{
  "d_model": 64,
  "norm": "rmsnorm",
  "qk_norm": true,
  "tie_embeddings": true,
  "init": "uniform"
}
Each number is 128 + 24 x the weight over its row's rms, rounded and kept within 0 to 255. Layers, rows and columns count from 0. Numbers have three digits each. The size before them is the row's rms in percent of the matrix's.

# layer 6 attention value, 32x64, rms 0.195, rows 0-31, columns 0-63
099:119096142134096132137111145134151145093100071112122143168143166128104084121114148176113142101103079137163099145144125109119101130137146134156138106139123141123162085113140112180143159114140147
094:142090064127137106168158147117116150133127111154107139084129142154114103086128151136086161118107129116077138100138132118145136110119139125132136144151130118133080098142134140128126067153176139
102:109130145128171140097133131134096140076128115150141126110122097163148082117152156137148133164140121141160091154130153066102128082159077155106132126117104122143122131136124124127131094105089111
106:145162103099116131147127106131168065125080103118115119144115074083147134127172159144184143144147105137107131169137126092143113125113136139143118135110156133110140107126160142125157095143129106
096:096116119122125109084078158121104111140097096168111159130175108153126115144124105134148069132134133101133153145134133159121120117127128115083112121180154129112088141130137098154122094133171144
102:142192154141123160113105094138115130139127129157136081103127097136099119108126153151186125116126183140122131117099135081164126125148147133108142166113150097128153152137145119164153125104096108
089:139107111107148084157081122122145104142163108149124125158154114131154143123135135122115113130120096163113080109112100150101161118177132174154103138168138147100165117095136109130170106136117098
097:140124127143167112106105130138104124171144133136092092136179148110110138152152137092157110176109109154131136090147151119110129152127127140116156104082172155133131135087159136162139116178115112
101:124108125121123139108142125119143135123142155124106145160098146096067129121153093162158126136126143162159155181105091085162134139134107148117094137140147148104132152136071094132170121136148150
098:160104129156124122141100151150092097107113137098121158148132161107120156110159094127160128107161119139091042106112152120145124139139141163143131095171122149147103124127105149133116139146113095
105:123148138124164115140092106140162120150090167130121143129190124163103133141115131133111127076137096126148150098132119102145122165160092098146134085129133140144084102141109119093165114097152131
099:118138135112150118116137138090109124147100110100149116109124129131093125179165169158085133125105105122080122168104134163132132114129105132126171139123058121134105139112137106150119143187121112
090:119133149142128164103116108109157119075106129126144139130160102127146124122104142134136095170103149119139088093121113141147093129092178180112134082100141118111117138187098122106118135119157146
098:165156108116106129130147132125113137119111125125140096122143141163138129155170169119144072151141122115112149150130106127167109119161112117204120120103178138127164169130153152135116112175142131
106:143139173141110134128093182144054131135149100124076137128124105093154096148154139101106128134138139077131120114148109089136149160153125125132091110131087109136126134154141138112150154144127140
110:139123123103115114167100152129096118087115146139131096144161115136113165111116124118143163113139170147115174124068141136098097107124088136145080129100138112139142114100103166153114096113096151
099:133171151132122123134149153107146108097138099126140133104132137114104148141103108096100111144101112099171100159143126120155131135211120123097123122117116166120116089090120127090135073104120122
099:125140108129167103111157124135145125146133067103095188115122138087130121134115133123123121116116140109144145096106094119111123122171122157144056096140088123158122170138104143149150115101136127
104:174101169117107092088120096142156099133147118116178124089120139113107113096144146085123146153133138112116126116104134149100125132154163143136139061165125140127112146089132142127155102114135156
099:105122187140123143112140080128145108126115160129117155138173158141106115154097153148161105160104157124062128095131119134112111160109108110160103161159132151116110148095147109153116105130136123
113:141175148108149127143094107080133174094160129150109118125133139090140164131128152112127150095175091147152137150141142122119126124140108110124140142108156131066074148124118114127090123140097114
106:121159171133165164113151165076116125119119084138133120128131124145123141104156167102160117078120141124126118142097104159119148143111103125088135145151163155178105131100153122131114159099103119
109:103116118182131156117147120093148123091122114147142147143096155165127128102119126107109135137103097075110135124097157122152124151123116133187082101132101155095102112123182124141138104134138096
093:108135114157131152184119174128158104122116136082063114089110152144116140076115111162135164135100140116107127135122117111110151129140140132130144095089146088134126144129146114133093096163122145
105:119126131145153126144170098100072126156111130179098143144103123150102151122137118152142107136125111113120108102141068125098088111162136101134116115127082108077087125112151124112127125136161151
101:119132153150140166152086129141133134114114130167107117141140120129123152120169180130152144138114125143115173117154175136129101135155154144129088164180127101147166167116120136106092127162151097
093:130135106159106115143124143108158149107193127120149107145099104151119093142102160198125099121162146099164085087130104119125130162147112167120145108136140111145116128091120140116126154135148119
098:176141153156082183194142114179149142144145121101135109131124110138145130119125115104116128119124142157111110101103127104124119081126122160118148129137164102090120133151133120143176086113115117
095:121163136087118178138127110145104101100128135131135120115140152111139144123140120120136101092099149178138121107176163121153152155118078150159147152131088128101149127126094126153133086092104163
095:106121108124120144080133117130119171081133162121158156153163104099145103130120102090117117105118153142143142149142097113090133121101165133153112159145097098156132084114144106137135086141080117
100:155127095091153161125079113165079149133120106128116120109119128136131123217110142126140154111097123122141121137094120117123113131114185121126144085165123146119127134126150106105105090108128127
091:110077151087112145119139109116108108152156137144135096107145122116126122150112146095110168107141127093158101134125107100139139087154143084150104165155178091104156141177148140137134115120153131